Weights of a small GPT-style language model, trained from scratch on English Wikipedia.
Size: 24 layers, width 128, 4 heads of 32, vocabulary 4096.
Architecture: RMSNorm before each block, rotary positions, no biases in attention or MLP, untied embeddings.
Training: 159M tokens, 4853 steps.
Each number is 128 + 32 x the weight over its row's rms, rounded and kept within 0 to 255. Layers, rows and columns count from 0. The size above them is the row's rms in percent of the matrix's.

# layer 8 attention key, 128x128, rms 0.195, rows 25-45, columns 0-63
size [102 110 103 103 110 102 116  98  90 102  90  82  93  95 103 132  99 111  99 104 127]
[[132 136  57 138 146 190 114 132 145 136 151 138 146 139 162 129 133 115 122 117 108 113 114 125 130 115 154 146  96 162 164  90 141 130 166 163 105 116 143 100 139 118 127 148 115 108 136 119 161 141 167  68  99 106 138  79  88 109  80 122  47 190 172  97]
 [128 150 185 120 124 135 150 113 146 143 140  80 166 165 173  93 144  42 128 200 110  79 169 121 118  83  78 142 106  75  98  97 140 140 177 203  92 139 180 141 107 108 143 125 133 152 153 151 137 120 121 196 140 123 158 133 130 102 152 168 169 106 131 136]
 [ 85 121 111 153  97 136 193 142 129 129 154 124  94  89 127 153 125 101  93 121  72  90 169 172  94  93 135 150 154 167 129 168 143 128 120 122 160 163 168 108 156 152 189 150 118  64 134 147  95 110 168 114 131 181 160 186 159 102 139 147 205 138 113  70]
 [118 111 138 142 154 172 161 130 138 136 107 164 131 100 143 132 125  85  87 100 160  69 151 146 183  85  80 153 103  91 106 100 124 132 144 136 103  63 112 119 112 132 138 143 148 135 108 123 186 111 172 151 147 120 136 113 102  89 171 124 168  97 120 130]
 [ 58 143 173 112 131 137  83 162 139  79 138 142 135  84 142 132 142 142 138 102 138  92 172 146  98 134 116 142 153 137 145 100  91 160  94 109 159 149 137 150  96 122 156 156 190 137  73 134 125 163 183 146 115 126 127 174 100 138 132 195 146 107  68 116]
 [136 156 138 146  99 127 153 143 152 148 106 177 200  95 210 119 177 134 121  89 155 124 121 128  89 155 130 154 102 196 101 199 120 178 118 170  67 129 105 165 137 151 118 134  84 141  77 151  99  99  96 129  84 112 164  93 131 110 131 118 139 136 211 144]
 [137 139  93 130 192 115 111 151 129  65 115 192 155 119 103 139 101 145 128 166 170  91 158 163  91 121 120 107  94 138 171  73 121 103 174 143 109 156 137 108 122 156 136  95 171 104 133  78 178 105 131  82 133 153 131 109  84 110  72 163  54  70 132  53]
 [139 116  74 154  86 197 150 198 129 140 148 182 127 183 140 168  95  98 142 148 161 108 116 128  85 101  76  82 141  70 139 114 117 163 170 126 102 108 104 123 124 160 112 136 151 100 145 101 112 142 122  95 146 149 111  89 154 169 142 125 102 115 105  87]
 [ 73  93 103 157 180  99 106 127  69 123  87 152 109  95 125 164 111  20  94  88  99 107 149 147 111 137 150 105 144 150 132 200 111 165 162 123 147 134 121 120 148 115 188 116 156  86  99 138 132 158 147 171  85 133 144 103 126 115 116 189 148  84 170 162]
 [125 112 109 143 120 162 103 170  86  89  89 101 192 105 165  94  94 144 112  92 115 115 100 120 100 131 130 147 129 118  97 165 109 185 126  59 112 122 168 158 179  87 166 200 191 148 126  85 144 163 171 123 119 126 104  81 216 211 159 119 163  61 143 111]
 [126 137 102 111 148 165 163 116 121 112 157 161  54 128 127 150  69 115 172 125 150  69 128 136 135 116  58 128 141 167 109 128 105  83 154 204  63 144  96  96 144 131 106 118  58  70 114 130 138 106 121 143 155 129 163 114  93  96 115 133 142 124 135  93]
 [122 166 126 166  62 125 130 120 139 112 144 120 142 152 135 106 118 146  62 105 202 224 126 118 115 120 119 158 135  87 144 146  80 189 160 142 206 147 142 146 159 168 164  99  75 149  84 164 168  54 140  62 155 134  87 123 136 133 111 110 147  66  86 129]
 [138 165 136 151  94  81 154 110 158 137 137 121 129  65 118 114 140 136  95 162  29 109 109  97 138 148 165 133 142 160 178 118 189 123 177 123 124 126 179 125 150  72  95 155 123  99 214  75 103 155 105  92 145 120 126 111 120 105 173  90 135 114 143 131]
 [167 108 133 115 134 179  79 155  93  76 140 110 139  61 102 125  60 130 142 108 132 155  89 152 146 139 137 189 135  65 110 141 113 162  92 160 118 155 149 123 145 103  62  99  68 155 133 108 112 206 175 150 148 132 123 106 186 103 112  53 141  66 121 143]
 [171  94 149 140 164 147 105 101 145 129  96  78 105 109 121 163 159 123 137 102 124 116 223 161  99 169 162 110  98 125 144 144 139 197  89 155 150 115 193  94 141 103 127 163 153  70 153 151 165 108 116 135 124 118 148  99 114 106 104 149  86 142 120 112]
 [150 111 134 120 106 135 189 132 160 141 151 106 125 178  84 143 133  92 153  76  46 109  85 164 111 117 123 145 138 154 145  76 175 129 114 121 122 117 146 150 162 165 102 102 104  98 153 137  98 144 134 147 144 100 177 150  60 139  77 158 110  67 128 165]
 [128 146 129 197 109 141 121 105  63 180 104 123 133 131 120 105  94 123 120 155 167 181 125 145  22 149 107  85 110 183 128 144 146  92  64 134 135 112 129 119 139 144 120 118 127 134 105 107 148 113 128 134 181  92 148  72 168 159 177 144 102  96  60  62]
 [113  98 125 174 157 160 158 160 152 122 171 127 105 121 109 117 170 186 119 144 162  82 102  81  82 158  79 151 146 155 147 146 126  56 157 141  89 124 132  98 131  95 144 124 120 165 159 143 183 105 177  84  72 119 189 125 141 147 160 144 112  89 145 129]
 [163 122  93 197 155  81 150 170 110  97  82  79 137  66 130 116 147 104 125 120 104  95 142  97 134 146 110  51 108 153  83 110 118 127 114 125 162 146 150 127 115 121 121  69 163 135 149 135 131 141  82 121  76  83 155 128 127 149 164 138 100  96  91  81]
 [ 77 158 149 144 114 143 113 188  97 106 124 143 156  78 121 133 154 173 155 150 162 158 127 100 151 172 212 125  96  98 117 165 146 140 187 139 144 115 130 154 124 104 175 202 119 110 117 156 105 101 144 115  87 114 125 100  83 111  92 117 156 146 108 136]
 [109 150 148 161 119 101 105 101  83 117 108 166 107 105 144 118 153 165  70 127 216 127 182 135 159 118 142 176 163 176 147  74 105  96 142 145 128 128 105  98 156 170 125 110 120 116  68 110 148 133  58 104  98 120 143 142  91 135  74  73 126 107 167 123]]
# layer 8 attention query, 128x128, rms 0.188, rows 26-45, columns 0-63
size [105 101  98 110  94 109  99  94  87  73  87  84  77 114 121 106 110 103  95 121]
[[101  69 144  89  71  92 110  79 142 102 161  87  82 107 115  90 145 133 129 116  90 145 154  63 170  82 170 124 110 162 101 129  95  67 139 120  78 155 156 169 145 133 105 141 168  88 126 140 165 149 160 143  81 138  78 164 112 112 162 114 189  78 120 117]
 [ 93 101 129 133 129 184  49 160 130 116 134  61 102 119 168 109 155 164  89 122 113 107  95 151  82 185 142 136 153 155 185 156 104 154 124 143 151 181 112 120  97  96 192 164 134 134 155 128  62 146  81 136 153 150 168 134 141 150 154 149 115 113  86  66]
 [ 92 114 115 141 156 126  99  62 166 150  99 133 170 129 161 126 172 122 135 126 135 135 112 186 169 128 183  81 142 123  93 157 130 135 111  95  70  89  68 161  76 187  66 120 134 140 123 133 179 115  96 118 111 104  96 160  89  93 145 104 127 132  87 127]
 [126 192 132 138 124 145 120 124 133 173  81 110 168 127 102 111  99 226  88 145 136  84  99  99 126 107  96 185  90 122 103 137  96 124 125 157  93  81 133  93 117 111 117 145 149 176 106  91 115 104 125 128  98 141  92 117 141 154 178 165 158 121  90 125]
 [ 89  75 125 152 118 149 176 130 118  89 161 142 149 132 124 170  91 149 126  82 123  89 200  99 143 102 160 174  55 170 182 111 143 123 124 132 151  83 148 121 103 154  76 151 130 141 145 141 170 106 122 107  71 165 107 162 162 125 143 143 135 123 115 173]
 [132 149 112  80 149 123  47 101 123 145  71 152 138 131  81 147 107 177 155 108 153 145  97 143 160 107  97  70 114  95  90 185  87 120  72 189 119  70 111 133  84 163 103 145 134 134  91 162  97 131 157  70 154 174 165 113  82 114 129 167 121 102 163 153]
 [112 132 119 159 107 121 137  91 146 147  68  62 158  84 164 112 158 110 125 158  16  91 101 139 143 117 184 167  71 153  67 149 109 131 167 107 165 167 160 102 145  89 141 139 133 130 167 114 113 135 119  93  91 112 173 165 180 101 118 145 142  93 152 182]
 [114 141 142 105 143 104 135 155 138 110  61  31 175  92 136  93 129 100 146 148  71 118  98  82 176 126 180 120 111 151 127 124 104  94 156 118 165 170 167 106 118  65 170 124 107 104 171 171  60 100 164 141 101  94 203 134 148 108 154 113 125 135 129 152]
 [124 132 119 122 174 158 128 126 137 154 127 110 105 119 128 183 124 104  54 133 140 149  76  88 155 110 119 120 117  59 114 117 156 103 179 113 110 109 177  61 155 138 202  96 172 216 133 137 112 105 126  63 144 132 168  77 105 120  26 106  15 170 155 141]
 [162 179  81 108 159 111 109 185 101 102 117 107 147 178 107 134  94  83 152 133 116  89 107 113 109 206 141 132 193 162 162 124 109 127  77 177 115 167  90 160 105 130 111 156 174 110 125 126 178  72 110 181 139 109  63 122 115 169 168  95 172  97 202  86]
 [164 160 101 158 157 103 152 125 129  79 152 124 105 134 117 103 142 159 190 162 119 104 137 157 112 198 163 141  79 137  82 135 150 231 133 132 101 161 110 170  39 122 103 104  91 135 148  96 161 208 160 146 166 156  92 130 146  86 144 165 103 117 105 104]
 [145 110 160 176  99  95 128  91 107 139 135 174 103  90 131 107 161 133 164 149  32 131 110 192 125 173 131 120 109  93  71 175  91 121 164  88 155 146  68 122 194 144  96 137  99 112 106  92  72 186  94 102  83 161 158 123 122  56 121 153  81 139 120 162]
 [139 119  97 156 105 140  92 188 134 142 107 133 182 152 168 143 117 108 147 134 107  88 107 187 136 132 175 113  89 163  73 133 170 137 131 110 155 127 165 129 129 114 189  99 182 167 121 125 169 152 128  95 189 159 138 126  98 137 110 171  82 154 203 167]
 [232  98 100 193  96 128 172 132 124 141 133 122 146 139 115 157 144 106 141  98  75 120 147 164 139 138 100  93 114 137  82  75  81 105  92 114 123 142 128 142 120  95 117 167 146  79 120 147 103 147 101  80 130 159 143 104 112 138 116 183  98  96 188 151]
 [135 192 141  97 130 143 123 183 146  90 177 126 128 149 106 166 104  77 165 106 123 157 126 160 164 154 125 117 144 139 150 110 133 120 105 115 168 159 123 126 122 131 137  76  63 160 109 159 135 105 114 136 145 118 130 115  76  64 138 158 172 130 124 221]
 [120 139 117 106 113 129 148  58  62 187 118 148 102  87  91  99 167 141 149 118 176 105 126 123  88 164 138 137 158 178 120  65 136  56  50 129 202  57 147 147 126 168 108 141 143 139  97 115 127  98  77 115 159  65 170 149  70 168 152  73 135 117 107 145]
 [119 100 101 127 120 189 127 142 112  91 174 172 137 166 200 147 118 140 148 124 163  87 148 116  53 167  71 106 171 152 139 118 125 118  95 117 118 113 107 124  96 120  68 101 142 146 113  78 108  88 136 106 149 101 183 159 152 128  88 134 127  98 130 108]
 [167  94 165 121 111  84 156  83  65 143 155  99  77  92 126  98 107 191  78 117 114 127 143 101 124 150 165  91 144 111 111 125 127 116 122 147 117  99  86 114  97 180 140  96 149 109 103 124 168 128 124 138 135  68 159 106 119 106  38 106 105  75  69  62]
 [ 51 109 120 175  98 121 139 168 149 121 130 132  96  90  97 174 177 178  85 123 164  99  65 120 137  96 102 154 146  70 156 160 113 162 126  95 149 139  79 157 136 125 139 138 114 113 111 126 108 158 162 114 161 134 187 103 150 200 124 113 120 103 182 154]
 [141 165 105 177 151 139 162 158 107 158  94 143 116 101 112 103 169 108  71 133  87 160 133 166 142  58 185 135 121 155 154 101 116 129 201  90 111  64 108 146 143 131 113 149 125 113 133 119 153 120 122  91 163 115 129 155  86 187 197  58 119 127 119 105]]
# layer 8 attention value, 128x128, rms 0.203, rows 0-31, columns 0-63
size [ 82  79  89  88  87  93  96  93  94  91  88 101  96  94  94  94  85  99 104 110  90  90  91  89  88  92 100  85  89  84  92  87]
[[ 80  82 120 137 144 132 136 138 111 141 162 108  78 109  99 123 114  87 101 148 123 133 129 115 123 106 131 101  87  70 126 102 101 135  67 125 128 155 138 192 140 132  75  67 164 163 107 175 146 106 123  98 122  90  75 114 153 112 112 108 138 130  80 108]
 [104  95 111  67 114 140 118 166 120 169  82 147 117 115 153 154 174 155 142 161  98 176 136 123 134 133 140  84 179 111  98 112 122 143 189  98 210 118 153  81 137 109 151 177 127 100  91 120 130 158 140 205 101 128 169 128 110 140 128 121 125  96  87 143]
 [132 106  76 156 109 131  88 128 126 103  81 126 188 144 159 143 132 125 166 120  91 182 168  96 115 214 117 163 112 121 119 135  83 139 101 118 147 112 127 143 122 173  88 119 125 126 176  97  90 133 133  78 169 130 124 116 108  84 171  21  83 127  26 134]
 [144 122 119 190 130 109 104 173 145 108 178 174  86 116  83 106 122 181 126 117 103 124  95 161  89 156 169 170 135 111 109 169 129 134 109 139 153 114  85 145 104 157  97 133  53 135 155  80 155 113 109 127 146 152  87 141  96  94 141 122 114 148  92 115]
 [ 99 122 132 107 189 126 167 105 110 130 139 137 139 138 102 118 108 182 137  80 133 163 187 165 149  49 130 127 120 139 103 108 134 130 113  97  70 134  83 119  90 104 125 165 158 145 160 110  91  62 190 104 136 161 155  97 122 105  61 133 124 137 163 130]
 [180  84 120 137 145 141 146 128 143  91 156 127  83 154 198 135  79  74 124 154 119 127  92 157  86 115 136 101 164  89  95 131 136 137 170 181 102 124 147 116 141 127 178 198 191 167 138 125  99 201 100 162  50 179  89 150  75  89 169 109 151 162 123 169]
 [ 89 192  96 153 143 115 151 127 147 108 116 148  56 100 114 148 178 160 121 161 129 141 190 151 110 164 147 165 191 144 110 134  62  96 147 173 175 130 117 124  94  82 135  96 118 126 120 121 148  78 147 151 108  58 121 127  67 132  84 121 130  89 150 158]
 [138 137 126 126 135 113 163  78 114 101 134 183  90 106 135 173 157 136  79 100 185 132  82 120 158 147 123 174 147 118 107 179 150 122 155 127 156  61 121 152 164  80 142 115 158 118 101 194 120 106 155 118 104 194 145  96  69 164 106 171 113 136  75  97]
 [154 134  87 113 186  88 177 189 131 138 121 143 121 163  97 102 143 144 109 118 130 181 143 160 132  65 120 140  68  61 144 165 156 136  94 147 190 137 182 121 132  75 129 125 107 119 111 117 104 130 140 136 203 124 111 112 146 101 130 194 125  67 123 138]
 [129  90 145 127 113 137 135  84  74  80 134 124 127 160  88 135 104 136  77 114 127 131 161  57 148 145 106  99 108 120 148 126 139 113 138 146  76 162 107 159 101 140 161 131 186 154 106 109 179 123 119 166 122 166 150 117 140 137 165 160 109  71 167 114]
 [100 158  98 165 150 137  60  83  89 163 176 138  80 186 130  97  95 131  92 141 161 140 112 158 172  61 178  80 120  90 105 101 102 121 117 109 111  82 112 161  85 150 116 110 159 128 119 132 118 136 114 110 169  98 195 102 156 137 116 128 140 170 209 153]
 [127 113  93 152  99 117 119 157 100 108 145  91 120  58 118 112 124 115  73 143 166 170 154 139 138 151 152 127 172 169 171 123 191 116 134 126 160 164 154  81 157 110  93 123 164 186 115 120 144  95 174  88 132  88 149 159  92 143 125 121 122 134 141 164]
 [155 115 106 155 141 153 138 138 154 154 166 156 123 117 129 178 186  70 104 134 167 126 154 124  76  94  86 138 118 159 156 103 136 153 122 168 119  90 152  93 120  56  89  98 205 120 143 157 139 151 181 160 123 143 172 130 116 121 125 160 130 141 173 103]
 [155 183  63 185 148 149 121  62 144 153 138 151 141 165 189 130 125  82 104 155 142 109  73  90 137  95  89 128 149 167  55 136 131 106 121 137 140 117 169 112 117  58 156 161 126 116 176 149 112 119 143 143 128 100 140 137 155 141  43 125 124 152 132 119]
 [192 112  93 125 173 215 132 153 108  99 131 145 138 144 106 106 155 137  83 129 155 167 103 122 147 141 140 152  66 176 107 197 104 121 152 109 106 140  98 134 167 169 167 113 169 126 144 141 129  84 153 137  41 158 112 170 173 121 142 154 180 180 151 138]
 [131 131 218 126 179 160 145 117 142 150  76 105 161  71 142 195 184 185 152 134 142 157  96 117 145 108  93  99 161 110  93 123  65 188 155 110 122 133  95 121 110 141  87  96 133 134 128 159 134 159 106  92 109 102 164 144 127 124 135 158 102 195 137 111]
 [149 155 168 211 145 129 170 114 104 175 138  93 154 103 124 183 118 124 184 171 110 159 161 149 133 171 172 111  88  96 149 146 128 107  94  81 119 156 127  87 174  86 222 153  99 115 114 167 128 131 111 180 135 156 122  82 174 123  98 155 141 134 163 156]
 [ 96 176 202 138 159 219 170 171 128 108 113 157 136  48 137 154 127 108 168 188 125 134 125 155 130 140 112 104 139 174 112 146 169 140  95 123 145 126  97 114 119 127 121 122 148 138 105 167 125  69 148 145 144 155 127 103 128 135 187 162 102 161 106 113]
 [103 110 160  64  25 141 127  57 124 102 143 126 114 127 153 127  95 130  99 101  84 113 157 139 140 116 128 168 104 127  78 141 131 131 114 112  76 107 111 120 167 157  69 165  95 120 133 149  72 148 159 140 156 133 128  88 126 148 130 135 205 160 170 165]
 [152 168 110 164  93 126  97  59 131  87 153 150  79 115 148 144 127 103  87 177  81 194 156  93  98  88 135 109  89  64 100 102  97 163 123 157 113 130  94 160 118 122 121 139 126 171 144 127  76 110  92 117 101 138 121 107 145 165 125 136 177 138 107 118]
 [175 146 142 106 116 162  81 154 155 155  77 111 148 156 101 103 146 164 151  94 145  72  91 117  92 115 114 181 107 182 114 125  45 135 112 166 121 123 157 170 116 119 158  86 109 105 134 125 124  73 123  23 108 114 143 158  75 145 156 125 124  54  86 121]
 [ 98  91  96 149 158 139 122 117 111 187 167  79 121 172 127 131 122 215 106 120 146 132 100 156 150  84 165 101 143 111  42 116  77 130 125 114 115 121 108 145 152 170 140 136 107 188 125 122 139 118  67 127 119 125 123  95 119 102  96  71 134 112 152 130]
 [142 145 168 131 111 116 131 176 160 158 206 178  89 183 147 137 135 184 154 109 108 150 184 117 178  92 141 113 109 143 159 149 116  80 138 106 139  95  91 134 102 158 157  85 126  72  50 125 151 158 100  83 171 132  79 152 104  65  97 120 174 131 193  93]
 [204 119 154 122 191 137 132 144 106 110  73 179  81 149 181 147 160 147 148  51  86 149 136  66 118 123 120  91 119 170 140 140 162  68 137 167 156 157 157 144 116 124 104 112 148 102  97 120 172  74 146  95 148  95  91 143 156  84 110 127 114 138 161 138]
 [112 122  85  82 171 104 121 135 147 122 105 127  68 142  96 153 137 165  86 147  85  58 173 117 139 121 106 172  94 213 150 113 142 164 211 146 159 138  86 136 129  81 118 108 138  84 158 153 167  93 198 138 149 125 150 128 120 130 137 126  76  91  94 112]
 [190 113 102 116 134 109 113 150 113 180 111 174 102 104 135 139 121 146 105 102 108 167 136  89 111 171 123 144 128 155 125 137 153 160  80 157 100 140 151  56 113 204 174 110 168  73 136 107 137 100  98 141 105 137 125 192 105 150 148 163 158 118  38 184]
 [ 93 139 109  97 107 106 116 174 218 140 128 137  80 159  90 138 118  93  74 122 111 122 161 129 147 107 127 104  91 142 188  95 159 154 131 133 117 141 149 163 151 106 144 100 130 133 156  69 140 136 169  57  67 144 128 127  91 147 110 149 161  88 130 159]
 [ 93 132 125 115 131 124 162 165 114  91 102 158 111 142  95  28 135 123 147 207 105  81 134 139 118  82 127 168 121 159 158 164  59 177 166 115 169 141 184 129  61 113 186 121 117 157 107 143 162 132 142 129 112 174 109 122 162 129 106 130  51 202 157 143]
 [109 167 154 141 146 142 142 146 131 110  96 153 120 137  94 119 123 141 194 131 193 108 111 140  95 122 157 162 131 109 127 111 154 192  97 104 101 152 166 152  91 141 126 138 113 145 101  86 152 152 146 149 160 146 117  60 156 118 118 127  88 137 139 150]
 [108 105 110 139 134  78 118  84 152  85 117 131 164 137 156 121 126 124  89 120 158 150 185 129 152 108 139  94 140  90 163  75 139 133 122 114  93  87  79 152  81 130  91 133  94 150 129 112  91 136 149 125 143 191  94 113 138 121 150 114 138 127 142 129]
 [134 101 104  68 151 124 136 198 103  95 188  79 172  98  97 127 168 146 173 110 143 162  82 104 148 144 111 142 172  99  99 110 142 106 177 127 111 143 117  95  66  91  94 127 108 151 158  91 149  86 149  92  76  63  49  77  99 116 108 144 100 139 112 151]
 [ 82 161 146 104 120 110 146 139 112  98  91 210 196 100  97 133 101 147 136 101 129 181 118 138  85 175 187 102 158 123 116  97 187 111  71 154 147 183 112 138 141  73  91 127 111 149 103 114 125 166 125  70 150 146 100 163 145 103 130  81 109  79 125 181]]
# layer 8 attention output (transposed), 128x128, rms 0.193, rows 0-31, columns 0-63
size [ 96  85  92 100  89 103  97 103 107 104  99 105 103 104  99 111  90 109 108 111  95  99 104 100  97 100 109 100 106  91  97  88]
[[157 149 152 117 188 168 109  99 142  98 166 166 130 134 108 128 150 149 154 134 132 121 143 179 161 164 140 169 107 184 143 159  85 152 147 161 166 135 170  65 143 144 100 201 128  86  93 120 146 173 132 113 133 107 129 143 150 145 102 131 115 115 122 148]
 [134 161 170 125 153 157 140 145 167 104 132 123 100 162 135 161 134 104 135  88 124 135 124 139 131 130  59 166 112 187 133 130 141 171 105 144 111 169 106 195 138 121  63 107 135 160 185 163 144 129 100 136 175 133 105 186 130  82 117 127 101 136 144 144]
 [123 163 134  66 127 166 134 137 140 160 114 147 127 138 114 112 107 132 156 150 143 124 190 121 122  85  83  83 219 103 157 122 136 115 147 175 124 107 138 150 123 131 172 126 234 116 101 165 162  82 127 201 124 144 159 149 149 149 104 178 176 101 104 150]
 [163 150  86 129 127 155 169  85 154 111 134 143 141 146 160 110 130 112 140 105 142  90 165  94 143 125  99 125 108 137 127 155 150 146 175 152  72 149 120 113 142 118 126 135 164  87 154 154 156 136 228 159 130 113 107 179 173 115 150  90 174  99  99  88]
 [136  95 148 100 154 107 113 154 110 198 127 150  55  99  92 158 102 110  89 126 117 127 148 122 146 175 103 116 147 105 126 129  94  73 108  87 166 122 139  79 155 120 163  82 118  97 109 149 110 124  40 191 125 125 121 141 152 173 109 114 100 172  68  84]
 [115 181 129 165 138 130 105 120 121 172 136 123 103 134 172 136 156  94  94 116 110 175 127 225 148 152 128 144  93 135 110 172 162 126 166 131 156 103  68 127 161 166 147  79  98 103 154 149 154 132 117 103 199 121 158  98 173 130 113 135 144 122 124 126]
 [ 91 101 165 189 106 118  92 164 116 120 130  93 147 118 128 151  86 167 120 167 180 133 186 138  63 119 121  87 102 122 193 129 142 177 152  67  97 136 193 139 132  96 115 139 128 134  98 137 179 137 134 146 104 215 158 174 155 164 118 129 163 148 122 116]
 [133  79  96  86 152 173  89 135 124 132 109 104 120 116 143 105 104 110  86  99 137 120 139 125 113 104 117 132 140 137 166 171 189 100 156 130 126 173 171 130 100 117 162 123  73 106 175 108 135 159  54 113 165 174  94 118  82  96  95 120 198 117 173 164]
 [154 144 182  81 102 128 117 109 149  99 204 104  99 160 160 186 113  94 180 156 107 112 163  60 112 141 196  91 160 162 135 135 144 128 184  97 141 142 141 156 113 126 133 135 158  44 145 139 165 126 113 157  93 118  98 127 137 108 125  85  81 163 145  94]
 [153 141 139 138 122  83 175 159 156 115 100  87 144  95 148 134 144 148 103 149 119 141 144 223 129  97 113  96  67 116 152  93 134  86 117 122 197 109 121 155 127  57 152 122 113 149 130 103 122  86 102 136 145 124  87 116  36 105 128  83  77 140  75 145]
 [110 148 147 152 119 163 169 163 145 185 120 112 166 107 161 161 175 138  85 105 112  82  86  97  77 185 124 143  97  83 107 144 115 121 111 133 172 165 159 115 130 109 149 189  85 172 155 140 186 125 113  80  67 119  65  80 126 149 119 127 124 152 131 135]
 [ 96 129  99 154 166 116 109  91 129 129 171 132 153  97  90 128 199 106 123 165 102 103 181 123 147  29 152 164 103 146 153 102 111 164 197 144 142 125 119  86 124 186 150 121 110 125 120 120 181 123 138 171 103 147 140 168  90 108 125  97  88 148 102 107]
 [108  96 144  82 181 129 107 140 133 139  93 115 123 112 159 118  55 146 119 134  71 106 114 148 127 155 140 146 120 111 111 136 121  98 149 147 166 160 122 181  81 123 167 149  42 107  93 136  87 144 113  67 146 137 105 102 114 133 131 148 139 232 102  87]
 [104 139 197 105 146 156 132 169  90 116 135  81  98 112 121 103 127 170 121 139 113  89 116 164  86 185 172 120 128  91 202 116 161 159 136 180 105 136 135 140 196 120 183 130 111 137 131 134 141 119 122 123 122 136 156 118  90 100 130 141 168 126 205  67]
 [121 145 133 124 119  69 170  41  89 116 111 173 109 135 155  75 170  90 101 162  97 164  65  81  79 138 147 115 141  93 168 136 157 183 129  91 122 101 113  98 175  95 120 124  69 113 115 131 158 151  96  89 217 128 138 118 101 161 156 134 139 107 102 164]
 [164  85 160 121 129 116 115 138 169 142 128 147 130 128  86 151 108  98 128 146 131 168 141 157 132 126 112 133 172 113 133 192 137 117  90  82 158 127 137 112 124  99  72 163 103  60 114  98 109 158 130 149 198 140 141 171  98 131  94 129  87 110 108  93]
 [ 82  94 135  68  73 131  79 200 137  73 130 153  95 158 150 126 117 112 137 158 133 153  91  99 121 118 133 125 103 113 118 100 145 118 135 220  42 109 140 113  88  80 186  90 114 148 139  64 150 103 111  82 171 115 114 150 138 143 124 163 116 153 118 107]
 [157 137  87 107 175  74 113  71 211 115 110 156  91 176 109  95 126  97 152 143 151 139  57 107 117  86 143 210 111  89 177 139 138 119  74 117  73 134 129  90  80 149  97 146 117 114 117 113 154 149 132  88 152 155 136 116 119 129 120  70 149  54 116 104]
 [161 167  63 175 194 121 159 146 126 213  91 152 100 146 108 176 153 183 121 162 117 101 103 158 148 108 155 114 139 118 104 129 156 146 146 104 169 114 116 120  61 108 163 108 170 137 148 137 118 174 112 187 153 139 167 101 122 111  88 103 125 125 144 135]
 [132 151 124 146 121 157 141 132 120 104  93 129 161 158 190  89 157 160  90  86 125 114 145 190 104 153 126 102  87  75 148 183 113 141 136 144 149  94 110 105  68 122 139 102 129  97 133  90 146 134  67 154 116  97 205 101 196 116  76 172 136 149 168 124]
 [122 148 119 156 124  88 153 139 140 101 134 151 151  32 107 149 155 127  78 140 111 193 168 120 178 173 187 125 193 113  95  97 129  70 120 107 138 104 187 147 144 155 123 140 115 151 103 127 129 145 170 179 149  78 107 138 180 163  92 138 120 100 135 141]
 [ 83  83 191 127 121 167 147 191 183 118  65 121 171  78 156  80 181  75  48  54  98 159 136 109  96 157 110 101 139 146 129 139 138 146 162 127 129 128 132 100  80  76 125 105 149 176 174 162 161 151 142 112 116 120 177 115 119 194 132  98 107 147 128 114]
 [ 87 109 129 122  86  99 135 169 112 114 134 111 121  94 110 129  84  40 141  64 140  80 120 180 100 166 136 183 101  84  76 110 120 174 115 154 152 136 167 129 107 130 177 136  69 133 179 128 125 173 192 145 141  76 121  98 124 177  89 156 131 121 145 135]
 [108 195 114  61  99  73 126 141 111  97 181 103 176 122 158 127  77 103 140 135 129  63 154 143 115 143  86 123 133 140 127  99 132 152  92 144 152 130 177 152 146  97  80 117 109 150 152 118 193 135 110 134 121 160 138 153 142  92 164 127  93 113 110 111]
 [148 138 123 160 140 126 153 131 142  97 105 132 139 119 143 156 114 117 145  97 162 212  96  81 170 127 123 111 150  61 168 117 153 111 107 111 139 123 211  94 128 207 102 137  96 181 158 126 171 194 119 156  93 104  67 153  88 148 128 180 175 120  98 168]
 [ 66 140 102 113 156  75 145  81 158  87  84  82 146 108 142 132 181 141 109  91 149 122 126 180 116 133 145 111  91 117 148 124  93 137 175 117 103 165 117 167 160 110  74  88 110 101 117 121 185 187 148 196 153 134 118 139 152  97 102 126 143  99 155 104]
 [154 148 158 186 146 121 119 121  82  99 181 121 201  81 139  97 122 106 120 139 114 109 156 120 158 101 186 197 108 108 140 127 115 109 138  86 159  93 188 137 132 183 129 129 101  90  98 152 159 157 161 200 121 116 111 155 119  78 138 125 139 149  48 177]
 [213 107 145 138  99 133 119  53 107  97 163 149 122 157 125 154 113 130 176 158 120 204 132  91 111 220  88 123 107  74 141 123 132 165  99 148 125 132 149 117 143  97 127 111 166 149 128 106 135 114 101 129 103  86  71 211 118 159  96 145 151 109  85 102]
 [148 106 140  78 136 137 160  87 121 105 144  87 125 200 188 123 107 156 104 170  61 118 138 101 151 102  82 163 159 114 117  70 131 134  92 145  97 129 114 113 106 121 128 183 143 116 123 135 166 126 199  83 101 172 103 162 127  93 170  60  95 106 151  96]
 [126 135 115 129 112 168 105 158 123 149 123 127 114 110  99 134  81 134  98 117 162 119 126 152 104  99  77 169 144 133 133 150 122  93 165 115 195 161 151 118 151 138 147  72 150 141 131 185 155  88 117 131  93 143 123 121 144  88 132 150 143 106  68 161]
 [161 102 125  99 109 149 131  97 161 145 145 177 138 157 139 122 122 148  76 148 110 146 191 158 156 114 107 117 138 212 110  99 130 172 129 108  91 135 142 126 168 174 106 117 127 181 122 120 164 138 126 181 177 177 167 128 157 148 207  94 127 125 175  56]
 [174 107 141 108 109 132  51 112 126 132 130 106 112 131 111 130 107 142 120 182 142 100 140 111 141  92 111 181 154 158 144 159  47 121 154 111 102  75 158  79 131 137  88  99 163 169 100 109 164 100 101 141 146  95 217 105 101 153 132 131 147 103  70 115]]